From a checkpoint of a small transformer trained on Wikipedia.
Size: MLP 1024 GELU, vocabulary 1024.
Architecture: LayerNorm before each block, no biases in attention or MLP, attention and MLP in parallel, capped logits.
Training: a variant of SOAP for these matrices, 225M tokens, 6861 steps.
Each number is 500 + 40 x the weight over its row's rms, rounded and kept within 0 to 999. Layers, rows and columns count from 0. Numbers have three digits each. The size before them is the row's rms in percent of the matrix's.

# up: layer 2 MLP up, 1024x256, rms 0.151, rows 365-417, columns 128-255
# down: layer 2 MLP down (transposed), 1024x256, rms 0.145, rows 365-416, columns 128-255
up365 103:473499506531513517494515504509511619480494487428614540409461540502523520498494413503454496455465455439536419515390509422490556478523512521528519580526505535468436377466552504490484513510520440497529534483470461535475459460569495501497404504496496406541480570466490463556459445499525500494492493420479485500489456609474532460505574477531494521519488493553474497515483497557497520524517
down365 097:539484500593466533480495461442479515440481511521494487441530463577477444541472516476501534569527509536443491605528506498530524513504505524464467513453537495471551477556579533499434509479490463533482517478456504472576534482548497508550519483575568557545524466508488559449491491449471476468494487495475468502502508461486444537471471539505498467444499486497491472514486545498479488543609
up366 103:438486460492456514424477471500494496440551516488451454434540507541494503528527575525475443562539506500498445467481505459485499444518498492472485492463495567495464507581512491439501493498487450478547487603507489496484438557404496482490479440557503512498496547475523505538461494613562528561537408537462492539484533523521612441533487496497552519497486506466482515497502518536551540501486
down366 103:469503483459477438466504502498455549563490511552582479518446478467498472493515482510495489464514460478518499564465451548549586593468467552441532494534517478432562513472460538499455550521518480516515534457508465503484523483496518461530524419433517503483404453470577547619516526493470486504446525415556506485473467525453502523506491489552500524522490536548568518511460495459488514463592
up367 093:492446470580504569533536505510539569537432543509440538441502546550485496518537480482497494461589493459544525468500520513410468478532505477456435547503534493592578445475460472476483515452543486465473546492536560486466457468498462469499565452439494577450480526501519506494522491488537554497485486513506469532485421526557514484457504574494421531591471464503481510542529522506509564400519
down367 098:456510504415568496348597467492515466476455385498549482520490467489506452443470462498449466506490491535492445468495503497471529456527592578479544495509540493532462521529494523513550509520475460531435488481431488477493510515476504549501448538507505451552570552539503552481401511522523513533490503501447510557488540487457478472519472410535481452481510473448502480469452408465495574500486
up368 103:570509505465456487430462509422516527528454466462526529524496457503504504462521544548546491535422533486464505523443513528469460532514523509486522531495475506533402489462494530529420483483506576552475477451546527487576425500469523477538468508596574515470463458525493451505577502557433521524473565423503501442413543487515461608525511474444553489519466520493461511518503551443509492504487
down368 098:524478465522511468555469445507491458538567493502466492451492495486575426549511468501457567515536535462509423486411491480499496450570578458442451475488516508459464484483509541435558523485450543531449564527540463517473442543530525505528437507480542456465536476527517566542402543478488492508429455428469460462546448497514502464450562461525502457500480567486430506473447548448481458576494
up369 111:620519488463495437465469531495428465372413543519515474510469528527529494467511548516494475406518519540503584513551510442529498483474475494557542461519474509497504506571505503476494487494530462471543544499582551491501434456524515499587528533547515501486518466532532504525505594470521521486469449495541538486497547483535433594470499565448511520515519437505512506534496448463553505473443
down369 112:546480483510502507462560507456452514493474464494538521471499429496474457532459484469539473434550447509507569475508465451519554451453498513536526527511407571529415555503448505580456476553422526498547507515506437537489481485490524530562436512475475525533502493459488467453476514487493535461422582507589499524458540524508478530464521577480503543479539511536533507499513500435528589481475
up370 102:465437449557467500510542524527541451426432512545596491548532454514467506488504527448485485456471431508529518448529539564518512500513468535524424449524552466560580447468544523469491436500497459469475517517551523458516538544495518474445559481467528565441514468480472488484474505495436524518469480512503499465478390496520551538532490463382564523504428486506415573509517569516518561478442
down370 105:530523545569505487472494398536532553501477455461535448484476471477498482481547455469508484486541488516554505503487448437433474552503515545468444501484598516480455546520587458487478515541446512594607447443481435578497513467549509483437464489559476433525447468465455437486450532528469509500513493520442483478559552497522543452445576530528470486440498488532530523452517518508475523590483
up371 099:513517552548526525541472534493498443486525556493474508539459534520458459451545413520464492503486466480477564510492445459533477482463485509503549502524516392607460557482566451529506492501538442460411425481574561536495468524514416482518493521499512521517550466477550515484538542444466454495495483504458501507470556445508439467538491497538541439486533521524516534524503539441520469558511
down371 103:456487459499466423443511491498448490512495525451531396486553469479560490519456555470519568467541504500495436505542576525464520513532427511500500499466483509515522454476420550579533422427499553551508567449497469480481535516419584534482498463393484470499500477500404425512594479404469467536504526533506470479539475472491539505526557484418493512498433482534497517563507548512484523503573
up372 098:479508511472488551484575479488538463474566455540457578495480460435522468492424580473553524550465460467470523481490498483462535521498508521521480512503488598560414528534570440505462502534468538484484483503416539483522556399547484573572509510500467431544555529473513528502514479485479468450470564436487517478547445556511497538542488427473499550500477481507426444478473508481551487458522
down372 102:476488412483507476434540515570445516530530535569479428494494507475502498487481483456429484438546546529507553486489551536454493461487523478533518530492512462493534568471481459506475470460543488507492527507444463586457549525548535474532504505494601450510526561527505482503518478487437542573512487463534596508520538512542517475483478496446568481514502513473469511519472432442493521444565
up373 112:524500496533430524548503478559601501520515421492529503483567493474467556569467520528457545467518420525521421575512497460522474480420551470494563562477531472509516530489552456502511420448453474472591441477506499448461516553558541466478501468506438496475487497523408498549508502431535421512476456507507423444515465465498551519502490556514568494518488516536425475461428500504520488541506
down373 108:479451542484514510499415480565472489491615547536495567539457458492458500475514508590503477518555461547489505560526470498487495453536460509516477552503529509421452414512437525469535496467471531511469500479511506522547489506478470479459436542496542496537458503500481470404489488520436530498549438448534468551550545405495533538515478475440539524538504440502528458532517527491513569450545
up374 107:516457548582448578503492514498426553515578513550509572423445493492458523522553507482516528519430560484441557463542456502605505481491558484530443503422478507497524500495551517523429456448520513495465433504551465464465512432463474454551493560428502421517536511480537511535476480469489440477495495449493531527447583529562442490535541479433472451468504456466383550496539519421532473490474
down374 101:538524412404464545443501506457519477517505523511436446518524450428451499485466505520459513433527396549536488488454486518496515397469485521485523504524500505467482490459423511438521495532553585496533523502497552518447500525467464539441509515549516497451561516530498447471533452524511531482534492514549501454518522544462507519485507502543510538532496486468524516466496575484510455462534
up375 104:539507499526436506462526515491497470505532472578527442532519529505521514456443466486453444458634477487547537461521529456458453471531492441528512464504576501503533514503607494526465598526482501490554483538458575458480593438493515452549445498514524502521494459485564440492475509562550484454510531461528518512465506495473532425485473507568525548566492518461433503507459564469478467532510
down375 114:443533494501573443495457446532441521555452526475573415398452513595524442496514484531484509569500531507498519540521514505493550482465527514542537506542444532439409520446517504436465502520467509401433469512466498490552486523450478536574417492490436531535405563497428520538527469437503489494544520465508524507475487492524497477491525474435382527529530497457566489472505473450563428526467
up376 101:518491507463500513489485523505418508536499493459541466459553574477441472464539517506491470464436440566472566462488542500536492477457503462515464505466520481530535527485506535527454530471482465550451500500501498481528542465558517460448508498525471499517452549498487500493525499464424563478502491517573510486418526522505499521493533502541456416430507450524535500456495396519568546473466
down376 097:460569536482450409493507451494564514501523502517518452468471455537542501542459459478500533600510503520530519512498512496501544514519495532481524513528516541446444529397491475520513529453490493479571454510496495562522516539513527497517491523499504498445451515518532517462475496465556402539502481527521539536481414468442560475523472487498550493505494575503510531458440481470511440577466
up377 098:534452449510468480505457504456508487503490514468475487509481444490507494455506468559578588444561467492514429491583574556387416421479404502508552402544547520470561484527486515421564518505471562499527416475424469503522482486479501456490526524517514466494512484518492434526556563482522458491460498475465495514553598458559509500528415524407498533463448454468497503488526508496497497499542
down377 096:510464516510477449462472481453518449444460530521501483518533513453514419461527524510424448524478520526589547439450500500494514528490567493496519480535459600574545543477593473485491514526488501498518452488489529448488533463542454487463484538473545423515503467528508525468470474536502471427435548503552579508578457514484531496464550482498425499509499433424416539552518515501543414502518
up378 104:465471492548480497519527517542426520512544480430499501449477535502552520521521446457515492520552453501566489588495511503459506513495472493553496451484500485493475521502428522435339547462479574543499429523574485534446530489544434540504570464450485482521524607539491485526493493488493474424557450445516528463503494553558535530527508524403473442472496474433474506472523586487552430487483
down378 100:600467540471469483520459497473537509496525531500476539510543423463454528541466563501522461477478508497487518541558463460587417556461452543502537502467540472500558445456537499513544466496525566482536547496511470504507449484484485439501523492521463458494475527453496464467495474471570578513541535511483489550514523414527532494502593512492559492473502529547537521473424548523436466515476
up379 097:486584549430454557488499595485478485553459457549504475555447493557441540478482520533471505507462463524508533503501544470533529506508534511545445502495495547516512425512541489552499557510468587591449539509528472537484491481490486549477516497493474436535566460432442424496446461500529488494514517485473515519557451505559469488522509526539457559494504473432519505437475538547429499378485
down379 096:510535486503544473498425451543505496511470548556456525451525520508445495468525506469479501478467605470472505494521521478444507483495540493462486522533616512556455617488524525479406465489485454511536485546487471476468473469498519497494565563584514480457511498436484501414529496485504508478531426464533489448503495437465450537474492534503442494497501536506459456606495541503495462478507
up380 105:552460576613524509489467449514515550483543437487544502529453449595511489451475478421557475484479464485546446519542513501456486475512578526526554496468511436498471462511516554471424570516520527570475572511518558515480516543437499502451523481561474476516466510470425476514536455462477475441484444516541504465495471554477547470537468483505548531499535535546476497512610507550516555475459
down380 097:495576486450483495524564463516418556465497572526455504520564534480509508542502467550474546499485489480499515504563523421517480436523469537540487492512480476510484467524455507517562480419490488417434540541577405517451481471406474435539517482502487514471512540484508467482523515477473557527471549488466519552493486506549538528509564536483488446531467482477522456524464472508468545485461
up381 106:501519389483560572509504459514554507418453459526478532441483525496497460492544528539413578507547433496518505526498469483496514508552480560593536480508523423496475426425442493498466444535532398443498470502477540497538514549535564516534500578520480503489445496469594539483522499499508494474502528449473499554420527490533501456462513442496467491468394411490521548492504546493462495518485
down381 106:533507557520515416511479552545487511565479465544510537491560559481453481502503474507500491443498500507578489381512505479511541517479499470512528497483450500539467457549490504419486510456555460464514536475509431489453487493435507527483490468528533587519532505494527551515595589503524565582469506515557530479552468475533531486559541489544483439530581507531477539582507539528557581370489
up382 100:524482497545454398476551445468496570416561524566477456591464436527543547577511451540542545516486480437537453527503513534518541525443456498475492537546547508544443503501555467479549515518503461528543482500450503477524509540523548472481459478494568546461577452506436527401540497511384520585474485517465492459554437495461473519494435444491527529550503498576465556486554525431534443488527
down382 098:506461477539499453468468499518456474476462465555458615535529542472435493471461517474543540486451571510536507453451471538488353521534470421534477473474452487521463548547538551504454582463541492467589423503578550484506431497477434564582461552544519525485425480527423488530501495491474490422504504488478506506499551547520544568485518446437533532472504501524488441475479485529487487445485
up383 104:490519447460432487434487560481436550482482541543424488431471520459515514513464482498540502478476462543482541517509522525464543463485433550511422573485459555541485501475518553560591542528463552448503468496469501524536518483489440365554478476476436515539468481478545467449481512502476450511496452474500473486483483492512449451547449534521502567495493369489508552463557582507547499553476
down383 100:523551437443483513515559505463431508491497399501549453503466509530458487514535451536546474516466487513576508486537476439508428444393464449490450460472516562498520509498448437510499505448536516461522550452533434526584447491474513504485505514487492451547500591506481456495540524503543526486492441535517505519480557516489546474426425457537531468448589547514470476444476518500466556529576
up384 100:487526524445458514450484573517516509460491588449574444499517483463493475472532452441438574435531535482516468542475502503480411529449512494441533552469488581533442530487470478537581546500517475454428527491456421475529470477531564472550454564513471477518479489507550533468541433478517506508541487494458558525534529506533504441540483478507531468488537535471470521527432536526525514429513
down384 099:488513557568534538547557529496514457472496493495426585513484485529422521595527514525537372538504427522458453490533471472498469524482445483500484491459481467539477546491507528469433490544499490500491550575517540497529372457553447462430514452460520487569463542482535501536426533496427532529539502529515483526468528469477448489522536504510476497531489505514506492467523548472415497506484
up385 098:475534535543469528526512472455472460514462525487577457468458604499512517521484529496462491476443445515532535510532515516498507559552480495504486476480525555451497528492574497530501541510558496502423557464493578482522470475508520512463543459544507531512529522441487462501453490510518518516488474418521472507456517528498449484481497493492446493519458416506466496561470466487480470478549
down385 101:506558503497519513449523499508511552530467492534463491489470423544529504497577422397515503477460491495450473515567452511524486482478511524504489473537486512510503497467572473526458475510489543512529470470531465516497499475490561549539496444438450488480510467563519506543397514511475520507503506510497568537448435475442516470485496506430530387412468505489550485410504504487497517556542
up386 097:562552494499531542454464490437478503472512533470453437445422459514546480551452466468457413525548513540520595487511538508518570585533583427503463520513445468478515555465545489422513519443476492458469496518556524504535475549484526527481448466590514533463434503554454465511530517545502502493515479479453410491489482473521523424499453501586452514559492545480420473485445495563512472511485
down386 099:473517537493508535474535525514514549503495518416550524583458492549493458514527451528486495548487507518553585515536533539479530531532492469473495511474503518452511481475468530525515547465481470496588517499535467569418456535521481506462490580449555472466515503586556553562474536589472410434534578543509502510475495470467487396459523476485549562504477562460535503533475464490517551481531
up387 104:545476477498514518534551493460571482488513518421502558491460474604527533439487473591530530489474488506533525443460534493538514483511526541471556445483473479486414523547487448501483398442437491590502496534524503554503553514478536492463533512492516448500462473479543550500487504461531470480472434496523447531516564508501512480441547479469509495442473461407435574517547498505485573571514
down387 104:530480506517565576524530482506466439428479576511470494495513497499536565511490519530544521461522433469451526460572532461525499494458495489461490473421519550510563472492478463464411544471468532525500451531503529539498498507487524511491468536543468512541548471556521421514466537490613499553504482520453517461437523540415505556483518485581545467542520490510493500464473529504501472442560
up388 096:471562549554487498497472514448489577525480487450480461497515464557495549443507406529539481494466525456480530480476548570538533465457475560483514581519500506622464542393527421498526504458528532449501481494507492493504510533474447496506541471497477569469447485463411550464490443478395489523446480443471476488506461551434554478504560550558498498519448464499496470560574510456540536500518
down388 101:573535406469454511534478508523472496540502539503495438521462398480420496468497481514471547464508488418505527504487498437538543630491441529433464555575417463476406510535534545454555487497508530492457470463458498456458531607448497462488524564576559557469498534446475456472472528506474487464492528535514506538509516499497513474498466494542582486567472443512543459513468584469507494491492
up389 101:553532439497474497597500513449490454542446521450473510545495456475514391538513456534504500506479477472530527549526575466557506535488591484470579476437524442490482558506409516517432555494475492497568521540470549510493479505517454527516462514503544549445517513488462477520504518505497496522550544468491515487517501484527462496404486484446535568562482594523461540438443464486433446517521
down389 100:513509467566575650492549530546499500430486465528491570532541534488497535430506499478514443453519550503473492452497473486553458492548440521522460500527501452497488420587470450463474494456568481425453472483498511598560507542530514495493531426490421535427534463478514516510540575502471488512504496468520471486500447484509519530549484566474409548510468532512462458459544423418440512502530
up390 101:453513502512509480529500574542485487537510543454580517524457561493520514508481508438573584477480559558466517571428477487528490425520489456491471564487529548561475475523550516507509455513429538456494494525547576458498465526454528494484472462507526491460516414450555469477466489444406499454412541509519499473496495517494580472562418475413484494521467491515469514491569505453515495515562
down390 093:456538542488428538534513540520527467420476459499500482460496453578474555538421509497458471487524443497538540453461492505473451523500515494478530482512506451523551532468488507453487473522535488519541439496489479475505485452545493490461534466503526480569541583543482549465669502488525489435521531501500396500513482495522473518445531452453507499505459575510426416472525509517514559553542
up391 091:478524540488601499534562503449516493584484484543474415414471489572529491505526459486437491524511423446551446500509488511505472451540534555517614494559478478525485501497497492459503553486536543527495552502508546622410540510403479503490496528507492449472510512519487557484518470522474519522471519513495430475403527530542554552516495516543488545452447489515401503478528519515497477456469
down391 101:528480493519493498490485504485459420478434467437521535563465508518466441471490483544515503478481526465539461508500463515532465550530535539520440490465435505528534577473505461493527480523517415482518473526569472456517508588536520476522482460552448498490515504493427487482423545563499445447559450530493557524578505434484517490512538467475508519451560498504458536505479487476501512475507
up392 098:532449509523503508581532488518535442484484524511480475485439497590534488513489433513536533526517417501493511513517571583481498511578474503461535476542514522505473466468488479516490472517478550565469499495522485445555513510580537472492521458533502465508513450486555446479489523551469524441532474490509493468483524515443510550439621510518501481461475485520578436557476485484559479549522
down392 094:476492441512427506479474505551556547511465436506439533509516496477428425474532525493542466496472498485510541554498521526549558441464461595495468491471532502496472544483500506471437521404496418500446568504481456540511517555504433472509544491413470497449511625518561592493461492503526550496442500548493514543535540488518537529496455498479492491552469500529433475468515491535444536540480
up393 096:453476504519443483442452481506483571479511529438482464581475516471446493462506495517600532512468517517561510528475440543496507485518487456569514508573440435544488471443507474545557530465482499503545476524414565445514462496447492466552493547515601528493458504467478463494510496540503511515483505550438494470461544472516478448470433526435541513489426475480525427509593563511451484502489
down393 104:482480526512545493508489458523420457486464527482519521493421508518511426476500572493478468589508503437454520528412535471553469502456470518459453567442429514483533479479553531460491510481531455480455475527551535486546478513444473505541527483547380541479556469544561492473493428541554504535524505446564499515509457526521490528584532555486506531511458538506530526519543565520507527493513
up394 098:459509489469495552484457454534535444433519472426463459467520552537554609524441494495513478465470402515461531589495503514529568495524567491505475440523480509576473558511510499527490499472537519515451401492545472505509528494475495572487559542508484509476558485559450540479439517484478481524425531532486488450502512560509522550548524473457449472493516432465444461458496510561480482482431
down394 104:584479562427523518489513534481482546477494518515445450480500488505445510487547487491461511542570513507514425529541499485494528547499424458545532511511517526492553443472461491496539548528473519483512545466460475491450498465508510479502430564486522493530574514467465478494497467510436445454496514525419532539477493419485531494501521458500492475447486465490584521485410542573536470596475
up395 096:484471519450543511548537488536534452492485541519461467496488518576571532466517479547459586501446431531517496446560518505471413533608482520527490448411491475469573523504511540496472532491525585475511419464455503546527502480485485528512542520530543497517521529463483494525530568415559483518474524516519491494497554477541456421481526513508501426503503581500538496486485445493533538467450
down395 097:522515591477551502470487528487551588549518510526481432507543497487485565449501498531511453493514560501479553520541477445533549485479465535512513525507496546517497559483520501509462474510508482400495466410507530572474503583406497539535439488522453422488503528519479547470481527493551539511559468443550486549546490445472514417533498450435599519539636466556457495523526453544449488462509
up396 102:381554451485570484553480505560480537489557525451516464386458495551523538525535605470492583526463453508475497456491463442559514513526524478490553534500572453531467492498463559431491572484507538545449450537515476465474505447520506513506470461555539520529509460530465419529458508458514532493521533427500455489474521560440444477528533485485521537462449498480445481486486482475449506488491
down396 098:513447546542474518420481532442417560478471449476454566470495458554501535525490555513493496459539494525484450458510536469473587576503496446546519460463536482503455529473522497502500536564506497546497542508475567476488482525514514481463467530508467493534442485575536516483508562484491538432560453559526482451497461447549405617434606568476430461442552495539520514521571529542497577550548
up397 093:453522455529455491542553555467502480462576500511533563467478471493578501489453435596528480447504485514436495486444585430542518529565557507524552506554492501545513491458445487516482462452514463470454512576548495470487531503490543498497455551474577558506496459501487569515483537531502476498459443505519502453510491494465515514451485437527551506416523438552490371469460495498549498495487
down397 100:483552501497466535417488570424497483534509479509504550499510504442483548471488507523512545478529570467545497486528463493501543460476487425511496512490477537461514475514544488507581538508485462482496535422483557504505434448533460506440499379475525385509529494438574485474504446477491505483497562562481522470501535507481547510482476429468480473464446444536445511438436504505495498458500
up398 101:469562486500511539459520485523482502471574490507562539446473512495484454515553527498561499514534463505547480499507467396493488408513410504431450454465468548515520434516470467457512522490513504509487563490539519468634481478539473460530497412526471483479492508506600560556460439531562497486521425513539479537499503493528491516562550519460419474482567540426496538459533538481495497511504
down398 102:475509494516519565462443533555506483426493557555505444488514466503498532502537534620538489471503496504537424504494579464518541496510514575561548572443423533471475502457467486503518539457492546513506413508480462459499524569422554459476491540446519461419437510572453543463486493515536511520558449519554515475511488514481548466571490449514533460489542590499504518476548512464496491451595
up399 097:478529575444546528547514457481562476481508469488527496536535496477525498448511510465538500499479491500503538461515495516433427561504504513410548554551451475470504566510455514434503517538448552536436467513553487461546472470517530477512516510498531447499516532552407521504432460510475413494534434455504549552494533447538478512433489565420465444448459456536555440559456490614500490464532
down399 098:476465526510478490522561457582519483514540491546520480478529507459550479506538411496479482482503450493488542479475567495598541450485526558526554460484527563507500524429469484539504419414518484503459454499497510565562534462456455558496521512511533557458481487484475532457513456562506522508485544476563508516549499503477542463586514501534497401507544532481438468540568413421522519444456
up400 095:433546527548527522501497476495461495485525494451520544449526481489485475548499560497436432548543431496584525564534597436536490565464483475496575571534474460539442455442470530531512457504510503452469545515538495532496554522484540533504531485493498530530566526496453505468511560498451488431515429465439508525489505471522502448538535459469491506494500503477478492515514521477556473572512
down400 095:478551495477448494578521498500482502448441485525527467435447557486527534490531484530547513436526548465497513530445440507497430508493421497514496485505498543552528514515522541510501493505402545496528502458540503565472465434492416485534526517464484555514463414522491471536538500497416463467465516471477515546588482459482432491496531509523498444475451458535552514448486483548483518505519
up401 100:457493482485510548562468582505533447523462481561550506431539456459468477496448467485489544513555547565507528483544575442527459506543435544414534493539513486517469503586460552505444568498548478474506478480582455519537446476430550516504554508429483483467557450510489504514538546582550589469498480462479542462430499496597517484471522572511447521500514490538437528461525459506427503565514
down401 098:461485529484450516481526496471459549612473499549462457532529497512587533471520533556530532508553521460467512453541480568563514515393519518557557472538515493542514481455443582450555506456570512488477464531439508501494520528529458481523492541505514493508476530497511497508545486458480495472531481517516426550532475523458541481466501477566483527496429501510541391518515520518520515487558
up402 101:483507547538449488455507524499515498461527531448486509473488495481487494508544499529391506526513473472463482497528497498517501532560469529534498522488487588461530419529490507555417546477491415527498505459465528531512524546476479534528525496505428493482485433548493490518527478438514461538525544515561488535491409491493471537472566505484428489569477446442489465530478507498518448542485
down402 105:531548507427494496516427500432513421496506494507440385537561458541509549440436552540527471538458538501478509406574449559506487507487471523471471513497537536504489577494553513414494479487504511471554494498563537444549498474505490501523492480552429462478515509528435532544454493477497442447486544555569473498497517548486464526464470483507477495523508479543479502555530494473481510417525
up403 084:541496571550556455503453500474453485421482471406495545463460546430453484532550525532529492586509468552450475552513504475470491459430489529515549504518473483468521531544445412466438445507439470459451459476492470493493494571492402453524447510566548531450516488466460479513549537444504543490516541448510555457516571526518540576517526502511550494508478492527427532505473449528528467501523
down403 093:467430480581537496491489554521445534490476488488514518546520444455463422465480553515548488503463558527417476519475481504507519523474534515505524520480476543450470516557500501457539501462559485582452558532520454487582371552547493530531567453498530555464486474529526535611467437522563500524502495435537540474460449454490528508493523572504484469454504492443519510539477487502457458491500
up404 102:440531483480527516491508474483451435497465527530509508443478487466559529440469462525526529483485569511488561552454513472493540500541431508531492504469429517516485509555554471526421445483488535454477421435551450506503467478565535437485531525506511530559523453524539522498516461489505593500537538494518413503432516471470507445497570508492526493488437499459483567449535475512491529574508
down404 103:489524500601487520475522490544495513482534531526477437542463518531510567431529566520465510490544428421547485489437481526515584512537543481554469584476472545488534501536478497523577434503575431495494545543474477475464525529551466485485530489472463561462451450496467486510529560486521537434480473513512543464553560511471504502514503529524488503605508536509476514484476507485451481453482
up405 100:475530446498504457523485534481477537553508538521523469506483521537420489522517525513543449505491514543450536555489413569519522562456513513483465518484449467491495567494496488495529534484445494526535488537441472532454529484525524430523501481465557512474472561482495482526456486398476525564449477542524535523417494511409477530441528453451413505542537390478507418463503569524487517470496
down405 102:460492508552499508498480523514423537560441481583608486477509483557548517491500557469473522464500485521514448507450455553503455492427527449479451540556574468578425484424590473556536468444529523469565477516558514446462527499505544573507499459402446458556550484532526430523552554466575586527474494574457545420455523516502491470471528494476488543468515530541556533491484474498514461506504
up406 100:436518524521486502571417515537519553477481540456524375440498589473469511486480472511608478485469486460441476550500530478521434477444571413460537487474538542491443540532456521499457530545478532566531443448503459412463518545494581507551570501511504498499559450479494487479523511488555470469483478519606473464533520531563500502549475512510557493535519505532462506482476524461486519560419
down406 105:460544517402464517569514450485501575580509507455507460457518532567485554528583484491449470489466546459488540466516520527473497508543535465527443472523545406450466521553554556461496474534525454542496554463470549514486529497432514480468477537513557549524478509478490459489534486499456520511405503510477523511553519493496480454567519495430516480544452520509483547527488517492496517431508
up407 095:452564480483500495560481520569629500535484557499418542558565534478502486458501556501550489452506469525533489508507504479484489529520521485481533532468515450546493503488449506479479509446508486492542549537503422431489451450414538518499456489508421422510483508492566507482557497579466477492480462547515507509483503481454439466455483451490586469563463459460514563484490471500515516437469
down407 096:528511463484562466505499510490509535517508502475511499510488501567468461483530487491421461545529513506535504508455510455554548503493473532497449404438513540386448500466489582477522485512454459467410476513479451555497446451490446487476488572551512522473515500500480524497536482541431472485485583376472535505462532572508452464562416490480535468500452534453536545562504547487437459499479
up408 104:508504531461525530556511454480504492462465541478533541462502505492490453530517507499511587546495502543543446521603515517504480573534557477537566463496532493465478518463515469477522527541540549487481485472433586473491444508556490447543484510472464494501541492469448437565500555583512452495480521509461487485479501468520542565422460568478476495508539491492486464446393455549571447495491
down408 100:495490544523505394518566527450517439494502420490555512534501544480451583513473504474541463529484460489484479459407492458456506463511549593485513509483444488490539543436384471548535476531470489525511523568497511505465500521459483569434423558501488589529480453495544496452429446499456544515487411487482492486500459455499504513439474554550433504492479478502532495483507525466496450417546
up409 104:551460519444445492507540457451511461553537583502495585449492499545522531513530486561463535556504484533445564508551513434523561414534525471452475415586563491516528516495477551503495590475506513514511537443584519485495393464461522571525470513426495460473527495500495506467522499462466497564455572465557450503527533536505461404532471407519507475472444524466460478522502508532482494509441
down409 099:501517595499568493467518458509480494529525500511553449445486531449472534426484498500537503466450480472503478468556532484431501435418516551551563500418538457462498555491481547512502512470462525500430502505469475491576509469488482463513501445444506448488607525536502389525547490456504456468474459513488502506496489421419471483482463503454473475546500499507497464502493459530515558498401
up410 103:463503534478495519556480500544517452479476492490569511498483534548534537476457485520491457552441446484559521458442496505548470481496474539510466525444526519467459505460427552500574541461474482463520432550455484521535475510558543550555488444449484406572452454562517541434512613560469495488529535457533491482493490497491521532565492543467481541540432506519480565543476533471502592420509
down410 104:533507512503519552548526468527539468523521436539516489503533530520530480543444509484486518491475532513456582512492506499502450527554492584483490508512592546558485493485499394493476475465461483565526502465569505482435522551446520472437480568499493533536478545520573524539587437516468514470546452497443503514465560623500505555467486424428465527453547496435489499417519501487557516550478
up411 101:427541436520512561468547540492541468523541473428491458587514573544426556517479399453459524484565474497577483479520452507500429441427490549523480464472498467545520577439441492517505525533535441511523473499440540455528519515581515534495495457446469532517492523526524495502505509503503444577499468459528519441493480504516443488439522502493490482570527543502509506478475483462478484525456
down411 113:504509511502541527441498532491540589572488501526552453466455467473544548493462497593464465462552476539540514482514545520551533496504453433545518459525490487451531543548499486553521425530463598523390493511503473494465532513467509477520479483530463519493477484475484435398573512506485567483535533509483506500497550548511471518466467558496527543507523488424564530478509524494549512516487
up412 103:505547459526451462525514561490525436576542440501470555595487513532507554530543521536547516510463456501510478491510569447502500475475539494531502485493588513462513506453516491480472507466385508505533525515548503494423515531498547446511503423440486503470566570443445464464523507491555519485437414549540526507480530539481451383481446489481468442596418525554478520506564463514414481480479
down412 111:487501499508509494443550509451513582506607517485513391534498472480464532469479491499480483541417561570516480533572491499569428482528516611476509425554442587545393456529528583505545468511487481474518448502490482584478514478509479510504490522548507526567500488528493421510442516447525523473459464522510440496553502524531463492475558600523501529396528482512601431538527489467468490458484
up413 103:484520489464518487586447487448539490471524496481508484485517539510560505507530486517470446561439547505487457585550435486484474503581517513563476468562517530452496479440545557485472462497466485478536529509530483532446463405417487457543490504490517500499538481528426448471507596465511358505495518485541466423512400543468506486500577483467530538474526517512461483479483463518450505543492
down413 101:510473526479490489467456530408459551558518492478456549566460542485510471432483445461561515487440509482514457568444517551454392524463489546561479535492508492523486534515454518449541459484516464471530511560531462566486482526514519463444514473528540456519474513445554542519514524578549542474495493521458523450417509518560487520496510475485467530577512460531508432542496453466493483521515
up414 112:513497525408453425487482497473553509434414435492432496502538518575486561487467448446504550470445439469466474473552520481530532501585534462502523582541460498471465572461463509475504527572530494529497485510482532521504471482511509523490594519493534560485529529498445476517449508482466458450530506474465520551573470504523488493462461509476506500523461464437496519505488423504467438568517
down414 096:500555444508583493526513402515512572484565485511490503502442490540487537546537489454492446527489558541505425535479426560481416472519435458544574449468498494475454529574510490522481510439505521452470513511458452545513490474473501477571482546533490502438490523477521546468478519551428520507507621453586526446427530462576506507548560466467487499512524545495504437467567498475418505501569
up415 100:490544528535461469489496549419476499537539454536464447453483522525588495511464528519495473507522527524528513511477615510497553518474511500481545513555553520454496493479456524499514470408522524481472467454514488565524487509442509517483488467505542499456526420442529495468474498468476562527426509486540457546444572499469538470532422478484503434533538496489474560492568477585506494556544
down415 099:428520510534533512427530514495520422493441442497527526458542541531481458494444479533514480486504496512494471545532509496499553468482483512558504503492449511456482509528474480488540508523524585567500469511529484471504550478554557502498565542443469472476497521493520478518507586444422533467576459524452582448461443455474405469442497414468489499504529513523549425443506428519448511524512
up416 098:383494510544512485521485461507489489549422469542432418495531494450533449454444511478462510533469469509522602517494568540482501483512490508499536555496470520520575516543513540504442576525483487516499437479504503493512511492501458427521524529480452541491489504473468512533504525557465454491606465487481494409563516525526429540474600448434495563505528590498507464502462394460512457468499
down416 105:610493580495501510602559497426492503550530485486545484485452575516520589499518496581449568483517507572455544549433558563494425403479477545489527493483489484496467452475501490485517544497513506519469489470476487525512485574510496439528560494501524494469460427534525527530513526483545602476507585550459555441481453487482488496433511523483470527475502509490522433487465442517474493493451
up417 101:490521517458488390536632518469560450587573517505447453445554485503509449422506453474480527486470571435505513518411508480524532509494529559507533411499494482514496518433542509490476458492488537502472482500521483509495464558434484433500515523521525453601531495481541519481528458502501567485507514493521506567512514486457437533512494478477494484456514490538495513488458488472562522445526